{
  "vocab_size": 8192,
  "norm": "rmsnorm",
  "qk_norm": false,
  "init_std_o": 0.0394,
  "init_std_down": 0.0242,
  "lr_mult_up": 0.912,
  "final_lr_fraction": 0.0,
  "batch_tokens": [32768, 65536, 98304]
}
Each number is 50 + 15 x the weight over the matrix's rms, rounded and kept within 0 to 99. Layers, rows and columns count from 0.

# layer 2 attention query, 192x192, rms 0.067, rows 145-191, columns 96-191
50 40 54 35 51 48 61 63 41 51 57 33 54 50 57 48 39 71 75 66 17 53 54 47 50 39 50 44 24 20 70 56 33 52 35 65 32 78 56 37 41 60 60 79 55 26 62 27 72 24 63 55 47 39 39 67 49 42 63 51 04 61 30 57 45 59 26 35 37 43 56 45 35 65 60 38 59 60 37 18 38 70 50 52 83 42 53 65 73 55 53 74 71 52 52 49
99 58 61 39 90 68 66 64 39 56 55 54 61 71 32 49 66 45 29 89 72 31 47 51 59 58 32 56 60 50 39 31 73 68 07 40 40 42 63 74 61 35 88 38 56 45 52 63 31 59 44 43 37 54 50 31 51 70 42 46 42 74 57 55 56 61 38 39 39 55 49 62 60 60 31 47 57 42 59 55 41 37 48 57 62 52 33 69 13 63 40 66 52 99 49 71
50 38 46 51 48 54 66 47 61 27 71 18 18 49 16 61 51 35 72 39 31 16 31 68 58 68 50 68 64 50 28 44 45 63 58 54 27 59 49 38 42 63 37 75 16 63 32 56 44 53 22 72 61 53 76 31 21 55 42 68 58 54 65 58 43 22 32 35 51 43 36 66 24 69 27 44 65 10 61 38 34 30 61 34 45 42 44 76 42 56 49 43 33 86 35 61
24 35 78 22 24 39 78 35 76 55 54 61 58 80 45 37 57 53 72 74 29 78 45 28 47 47 63 41 50 46 42 53 54 00 40 34 61 43 50 64 38 40 53 15 50 51 60 50 55 57 67 60 71 45 29 54 71 28 33 53 52 47 68 80 20 47 38 58 60 57 77 83 61 46 27 42 49 56 53 49 48 70 54 47 55 51 42 33 71 36 65 35 35 58 37 47
62 46 33 53 44 12 52 30 64 62 52 43 55 39 45 51 79 34 54 63 48 25 21 37 33 78 39 47 69 46 66 29 73 58 52 36 67 32 52 32 75 81 00 38 61 44 71 56 53 78 25 34 61 37 31 11 57 37 12 23 61 47 42 62 39 58 68 48 50 34 70 53 99 53 51 34 89 79 78 49 50 87 65 30 38 59 59 45 26 43 49 56 46 52 42 39
36 78 71 72 90 48 78 53 66 32 51 47 55 58 62 75 67 25 63 64 48 82 61 64 56 36 40 47 55 65 24 42 41 40 74 50 80 44 31 45 48 44 41 28 23 51 46 54 45 34 31 99 33 46 50 23 45 71 46 77 60 19 40 44 61 45 72 53 62 49 51 45 54 39 35 46 51 46 34 68 31 70 76 47 41 53 34 32 36 61 48 57 40 13 61 50
45 52 29 71 03 52 82 49 78 61 13 65 55 53 69 41 67 56 53 19 44 26 44 69 56 18 56 51 63 62 37 58 34 49 44 46 52 66 53 66 32 38 25 33 34 34 56 45 65 86 27 73 41 50 44 52 66 85 44 61 47 42 63 38 72 45 66 43 32 74 64 45 65 50 52 47 49 38 42 35 73 41 86 59 39 41 54 54 28 64 41 44 69 50 47 55
41 37 51 61 68 13 75 49 45 52 61 58 18 59 87 44 43 36 41 48 42 60 51 57 54 47 21 01 75 59 31 40 38 32 44 36 65 08 58 22 84 62 63 58 55 52 26 47 56 77 61 52 68 17 57 57 45 33 48 51 40 38 62 34 43 15 46 52 54 30 48 53 51 58 47 71 40 63 31 76 34 28 30 37 55 44 75 08 80 61 52 63 20 57 32 52
49 33 34 59 67 64 44 73 66 56 68 46 80 48 46 37 57 61 86 51 67 67 38 57 78 53 42 68 59 29 78 43 63 34 30 46 37 42 64 10 19 36 72 49 45 48 52 59 60 59 55 47 49 48 68 95 61 59 57 48 41 73 60 48 46 73 55 32 55 99 46 54 12 61 57 62 44 43 41 73 39 57 45 78 38 66 57 51 33 54 32 45 43 49 62 68
58 50 44 60 25 54 44 57 63 68 31 54 84 52 43 51 68 48 42 56 75 57 63 54 59 59 65 53 46 47 21 46 31 42 41 21 46 51 61 50 52 37 64 61 76 52 64 19 24 44 63 30 21 55 25 25 21 52 43 73 45 23 38 59 56 64 27 36 55 48 80 23 00 47 47 83 57 63 43 61 53 38 38 50 54 35 38 55 42 49 51 31 30 58 25 62
40 33 32 72 49 27 30 50 31 35 56 72 51 42 60 66 16 52 36 54 47 30 44 09 55 59 59 68 53 25 40 42 66 63 44 29 48 42 69 44 30 35 41 29 56 65 65 41 42 41 59 68 81 60 70 51 53 59 53 33 53 35 33 47 41 72 37 56 41 24 42 63 49 57 54 24 49 24 19 59 42 64 72 56 18 44 50 46 34 52 52 84 42 81 17 37
46 39 65 57 59 59 66 14 64 59 21 77 47 51 45 67 56 66 74 45 64 48 42 55 51 22 39 47 64 62 21 81 26 37 11 52 46 48 48 21 71 59 60 41 72 60 51 37 34 51 70 58 45 89 50 76 30 63 23 50 59 09 57 71 31 64 48 53 19 59 36 49 51 34 41 74 32 45 38 43 48 36 75 56 43 64 49 60 37 64 58 62 30 20 81 04
61 56 60 30 59 61 43 44 46 39 45 90 45 48 44 66 64 41 51 40 48 46 35 82 56 47 24 34 34 44 45 50 51 37 48 57 44 44 26 54 47 11 46 39 25 45 60 26 46 42 31 77 66 33 49 42 60 48 52 44 49 48 36 47 46 24 35 31 65 85 50 82 31 47 42 51 51 63 64 62 61 61 13 54 32 35 39 50 73 76 53 56 40 67 54 30
52 34 45 63 18 33 64 38 79 61 31 65 63 42 39 14 48 40 37 53 48 63 59 30 57 66 50 72 64 46 57 51 51 99 18 57 29 28 64 48 80 49 53 54 30 71 42 29 31 77 83 45 65 39 53 57 42 43 65 47 49 55 50 47 36 36 21 48 27 33 65 51 53 86 53 69 58 57 66 70 26 57 28 60 52 55 62 32 19 61 51 68 36 82 47 41
59 51 57 68 69 20 60 55 50 55 55 30 59 39 33 77 37 46 40 35 43 22 65 44 56 52 73 41 42 83 47 86 44 52 37 54 35 58 70 30 54 70 66 70 41 66 34 35 75 60 53 44 68 49 34 48 57 49 78 49 45 65 49 72 43 35 63 61 37 46 63 48 49 48 77 45 42 55 68 21 48 60 49 52 64 58 14 60 13 50 62 68 65 40 38 42
35 61 71 49 62 36 48 60 51 25 29 00 48 99 31 49 63 52 37 82 59 39 33 28 67 64 77 86 61 42 38 87 63 48 54 58 22 50 35 59 66 56 52 46 54 52 72 47 68 39 60 76 18 47 41 52 53 52 57 62 26 45 48 49 48 47 43 84 33 59 43 29 70 61 76 15 59 24 27 48 36 49 53 57 53 53 56 30 59 57 33 37 29 54 47 42
26 37 60 43 69 47 15 65 44 47 38 48 48 52 59 53 48 57 52 57 74 52 60 62 46 82 69 57 44 35 66 44 53 39 62 54 62 65 47 41 33 67 72 75 38 43 57 29 42 45 57 24 46 57 46 52 48 54 35 55 32 49 47 57 49 84 49 49 50 48 49 61 61 25 49 65 57 43 59 49 49 60 52 56 33 44 44 58 41 40 69 43 24 44 49 42
67 63 30 36 48 40 40 62 14 74 62 51 69 18 51 68 35 56 65 35 89 30 69 34 21 18 24 18 46 67 67 47 47 51 51 59 60 60 58 47 43 35 61 36 55 74 27 50 60 46 68 48 43 44 27 83 20 39 34 57 47 60 63 40 81 41 51 52 53 51 80 57 34 51 28 50 43 50 45 64 50 69 72 69 39 68 29 56 46 42 63 85 38 55 36 51
69 58 55 46 60 63 56 52 40 61 56 53 25 37 44 49 39 44 32 44 45 74 48 50 20 40 50 42 41 58 54 40 20 29 14 13 52 33 77 57 46 49 59 34 34 59 72 65 22 33 43 55 69 57 44 35 16 26 64 45 55 54 50 46 53 60 72 36 48 34 62 45 57 19 51 45 39 43 74 70 36 57 39 35 33 65 33 66 57 70 60 45 59 48 51 37
48 59 48 46 57 40 41 73 39 23 50 55 39 61 35 60 50 39 38 49 60 66 45 64 46 69 40 40 53 17 34 43 35 58 32 59 31 27 44 36 75 64 50 25 13 55 83 55 53 25 43 61 39 48 42 46 59 56 47 38 66 78 53 40 56 53 28 67 64 32 64 46 47 38 44 52 59 32 60 60 41 28 60 22 51 57 55 62 66 32 39 43 54 45 48 19
71 51 53 58 48 43 38 43 44 17 57 41 37 53 41 52 78 63 48 61 31 53 62 33 57 63 40 68 30 58 56 55 34 73 46 49 42 52 80 58 69 54 83 51 69 19 70 37 00 41 66 54 68 39 71 52 67 53 55 36 71 61 43 61 53 40 68 44 69 34 47 36 62 47 67 36 64 71 22 56 58 58 68 47 50 66 70 41 51 40 55 54 41 61 33 33
14 60 29 36 24 75 68 46 42 66 51 73 62 23 48 37 43 65 50 39 44 60 46 43 55 27 69 43 49 55 64 53 71 55 63 52 63 58 60 29 40 45 28 51 40 47 50 67 42 68 74 66 44 55 61 54 36 91 39 61 50 34 41 56 62 41 53 59 48 27 60 63 25 38 61 60 34 55 39 47 19 83 45 61 52 36 47 59 28 52 48 53 77 70 60 65
35 41 49 70 15 71 63 52 30 40 66 65 23 38 45 42 70 45 46 52 32 50 67 50 51 66 69 70 44 67 68 43 60 76 44 14 17 69 42 57 66 26 68 88 43 59 32 81 32 66 44 35 38 78 61 18 48 52 45 27 48 63 49 41 65 38 60 16 73 28 40 43 53 28 48 67 59 24 41 51 52 30 54 67 48 52 37 48 28 62 57 78 43 25 66 74
73 29 34 35 55 60 61 43 63 36 56 85 54 71 19 57 42 57 52 58 63 60 67 60 60 37 54 45 48 39 57 72 84 44 33 35 46 44 50 51 27 46 77 73 48 78 40 52 40 50 50 55 35 66 64 41 49 79 61 48 63 57 67 45 97 23 51 71 73 35 68 49 51 55 44 92 50 56 37 55 31 05 46 36 33 31 34 31 40 67 37 75 50 52 61 36
67 64 77 99 84 43 49 59 37 56 41 43 59 44 59 37 62 69 73 51 70 56 84 38 53 35 43 44 52 33 48 48 49 48 57 71 61 68 35 30 53 49 48 75 79 55 04 49 46 32 32 32 54 59 51 43 57 71 84 56 41 19 21 58 31 45 35 55 53 57 31 55 69 70 57 65 52 56 53 56 42 45 53 26 31 43 50 50 73 49 33 11 49 65 64 52
73 43 65 59 51 27 74 62 51 44 62 39 54 38 59 69 55 51 65 33 60 45 69 64 52 88 46 52 36 80 40 43 78 51 82 24 71 36 61 73 75 35 49 50 23 51 30 59 51 51 64 53 49 67 57 37 63 71 78 45 51 37 81 45 32 43 56 38 64 67 26 38 53 43 54 68 58 17 37 75 69 51 51 35 48 47 43 62 76 62 59 51 65 48 53 59
59 65 47 32 57 41 18 43 19 49 43 58 60 64 64 53 50 51 46 48 86 55 43 44 64 39 46 60 30 59 56 56 79 78 43 66 47 35 62 35 69 46 51 49 66 50 68 58 32 58 35 71 45 47 46 66 59 58 57 23 51 68 49 39 48 48 67 40 48 68 73 63 44 43 01 58 44 96 16 46 70 61 43 67 86 56 72 69 84 54 34 28 37 38 60 42
35 44 36 26 30 40 54 53 72 58 48 77 41 04 40 55 58 40 66 34 61 09 57 60 61 57 73 37 51 76 43 36 56 63 74 53 36 79 34 36 39 47 53 53 38 53 34 50 42 58 34 64 45 38 58 55 40 54 44 60 49 25 47 46 50 58 48 40 50 53 35 63 24 58 45 94 67 34 59 75 99 47 43 57 56 55 51 46 43 50 44 39 40 58 45 66
16 60 60 42 27 81 39 37 50 62 27 47 21 36 94 66 55 53 71 51 31 63 35 49 36 56 20 69 57 69 55 61 38 53 55 37 57 59 54 81 51 33 33 29 44 39 59 62 61 54 43 42 66 67 55 24 57 63 40 67 52 47 79 51 40 12 49 52 42 73 43 37 37 63 40 47 74 33 70 51 69 42 31 50 34 50 65 27 43 51 44 33 62 66 56 74
80 58 39 31 57 52 65 54 64 47 65 15 36 76 53 41 44 43 51 46 53 58 61 24 38 54 38 53 65 29 49 43 45 71 99 42 49 54 40 47 55 85 55 32 89 32 34 52 64 47 58 48 79 57 33 87 56 44 52 31 59 66 56 42 54 63 63 56 43 61 45 46 46 59 61 04 45 48 31 37 64 70 75 16 27 51 56 43 67 43 68 32 69 93 30 91
48 67 59 27 33 51 47 40 49 32 41 65 61 58 43 38 41 65 67 65 45 53 65 31 33 52 37 67 62 58 34 31 29 22 56 52 58 33 33 64 35 61 54 47 72 30 31 58 47 39 91 62 54 65 40 88 20 44 32 56 57 23 41 48 16 59 50 52 42 64 21 38 50 43 57 03 51 47 50 47 48 70 70 64 63 05 60 26 51 53 47 26 67 40 54 76
61 60 63 35 35 65 66 55 56 49 62 47 57 43 51 66 73 41 54 51 52 37 41 42 45 32 26 60 29 47 31 21 30 62 43 30 45 49 44 34 35 37 57 80 80 68 37 74 51 56 49 79 43 19 47 57 32 48 50 62 43 64 57 61 49 33 38 52 40 48 59 40 53 24 45 31 32 26 63 66 75 97 53 68 56 53 38 42 70 20 58 47 85 44 29 67
62 68 47 23 50 29 30 71 76 37 53 59 56 46 65 42 80 69 50 29 54 43 72 47 75 42 37 29 49 62 56 45 38 19 32 59 19 72 51 76 64 63 48 50 57 39 45 63 17 48 59 35 72 63 50 29 41 65 52 58 55 56 31 79 39 42 42 58 51 54 59 52 48 45 84 79 48 46 58 48 72 58 70 63 35 36 62 28 40 47 41 60 43 61 48 82
65 58 60 51 56 41 47 41 57 61 31 48 41 49 31 80 72 55 83 58 42 79 48 70 05 52 56 56 52 26 41 46 72 50 35 35 58 54 54 42 74 24 51 25 47 53 57 51 64 48 47 55 55 39 62 57 51 74 45 25 42 43 40 67 49 82 70 50 36 39 55 46 57 38 59 93 43 20 57 69 59 58 51 37 71 61 71 48 55 56 54 58 37 52 29 38
43 63 72 70 72 45 35 48 58 45 37 49 36 49 69 59 53 32 44 52 57 65 58 49 53 71 59 68 37 27 50 35 45 35 31 53 37 37 62 59 83 43 46 46 56 65 83 55 24 48 34 52 58 39 62 62 61 63 68 50 53 66 38 30 58 41 50 47 67 41 65 56 43 59 47 71 60 66 22 58 63 28 73 57 52 25 74 44 24 35 30 60 32 36 56 49
21 45 23 83 22 26 44 63 48 19 45 64 52 34 38 30 54 51 26 38 25 39 29 88 62 43 48 50 48 31 67 42 59 29 49 44 73 39 44 38 52 19 46 39 20 44 37 70 75 58 43 32 37 27 32 51 35 40 53 59 62 47 61 53 21 96 58 63 37 39 54 56 34 87 51 80 79 55 49 49 66 33 59 46 63 46 34 51 63 30 54 70 46 22 40 65
25 24 81 52 49 50 35 52 64 39 48 76 49 57 38 48 76 32 63 44 43 44 24 47 56 25 42 60 41 38 59 21 56 71 69 66 30 68 84 60 18 42 21 43 55 74 37 51 63 42 24 43 56 61 72 45 49 35 32 64 50 49 56 44 47 56 39 55 46 35 87 51 71 49 46 67 34 65 22 67 50 32 52 32 56 52 80 64 58 60 58 66 49 39 58 62
40 72 36 40 40 37 56 46 59 73 45 44 16 51 35 43 50 65 58 51 53 51 44 13 39 74 37 37 46 55 38 65 23 59 32 49 64 44 55 52 19 51 43 30 53 41 27 54 54 54 57 57 56 46 36 68 26 26 77 35 37 55 55 35 33 35 99 55 24 32 74 35 20 48 50 30 49 32 48 35 30 31 54 29 56 24 70 51 25 50 67 99 53 71 33 55
58 61 54 43 72 57 53 60 58 66 17 53 63 34 02 67 64 47 99 56 40 26 32 15 57 40 80 50 68 72 43 78 77 63 70 48 51 31 58 63 57 55 52 23 47 43 41 56 52 67 42 50 35 34 33 83 39 50 49 72 61 04 31 42 32 28 35 57 33 68 66 52 39 63 62 44 25 56 53 51 93 34 48 23 27 70 60 71 46 53 62 36 71 24 20 63
12 32 33 61 75 52 67 46 42 53 39 51 50 68 26 48 52 47 56 28 55 29 47 87 50 45 42 45 35 58 63 60 68 25 54 52 16 60 54 38 48 69 64 69 41 63 35 51 18 72 44 69 43 34 47 60 57 35 37 37 47 42 29 51 72 44 62 24 38 13 51 69 37 62 38 27 49 41 46 59 90 19 48 19 48 51 48 40 47 99 92 69 34 29 41 09
21 22 34 28 57 38 37 48 69 44 58 22 46 32 28 78 70 43 59 59 46 42 57 46 21 60 52 31 30 30 39 38 74 58 34 47 56 68 33 35 39 65 51 74 45 41 55 19 76 58 56 41 58 61 59 25 60 44 69 52 44 51 54 58 80 21 34 26 25 38 65 39 70 26 57 72 56 21 74 75 63 41 38 36 34 50 56 70 75 62 45 51 39 53 74 53
60 54 72 60 33 47 31 75 57 61 51 30 37 49 48 29 61 44 50 39 26 37 25 36 27 42 26 46 41 75 29 40 44 49 33 68 13 26 43 59 65 19 48 24 30 52 33 63 08 49 47 46 55 41 44 34 45 62 76 52 21 39 27 65 62 60 71 58 65 61 59 37 45 28 32 57 50 52 43 46 35 74 80 43 58 52 58 65 24 50 50 57 53 33 68 62
35 77 68 32 55 34 60 46 53 61 37 55 48 46 72 52 63 87 67 40 41 61 60 66 45 57 47 56 48 20 46 58 26 81 81 42 58 56 81 79 70 50 44 63 47 82 36 40 50 30 51 52 30 28 54 55 48 22 39 74 48 53 53 57 59 36 64 70 65 34 52 25 65 23 45 42 65 26 41 45 26 34 76 61 36 55 86 33 73 54 63 49 64 41 70 46
82 26 67 37 55 53 75 13 58 70 25 47 57 32 49 38 41 50 15 00 68 73 50 36 40 42 16 91 50 53 70 62 68 44 49 45 26 50 58 51 69 50 55 54 50 64 58 65 40 37 24 77 62 34 34 27 57 25 47 77 60 76 67 44 13 59 41 36 58 25 77 74 73 42 62 84 59 28 32 35 50 48 36 53 44 31 50 47 56 44 44 41 12 38 31 67
99 59 65 58 54 51 55 52 37 37 49 54 66 69 86 29 17 44 25 59 58 35 42 72 55 55 68 63 67 20 37 53 47 85 67 48 60 56 40 31 50 50 31 59 63 23 57 62 46 27 57 36 67 31 35 30 39 43 38 55 58 43 79 44 90 66 36 54 55 40 40 63 60 53 56 47 42 43 44 88 30 53 42 78 51 73 56 50 39 73 46 53 19 53 80 39
43 49 76 57 50 64 28 24 24 32 34 53 47 56 33 53 40 41 38 32 26 71 49 39 39 49 59 34 72 50 55 64 16 20 59 80 27 36 70 51 67 26 59 66 51 51 38 63 22 61 35 66 47 89 35 52 55 62 74 08 46 83 64 54 59 50 56 58 33 55 42 35 31 48 32 37 54 26 56 50 64 49 38 14 99 52 42 12 25 64 31 46 46 37 99 69
36 56 47 72 60 34 37 59 30 69 65 52 70 65 30 71 58 38 32 55 40 58 52 52 65 59 49 41 31 41 44 35 50 49 48 71 58 39 67 23 41 69 54 64 55 32 58 44 70 60 24 45 52 46 41 32 57 53 67 62 37 51 73 36 41 82 52 55 40 15 56 75 39 57 29 66 39 56 59 30 64 52 35 57 61 52 69 67 30 81 43 41 66 63 24 40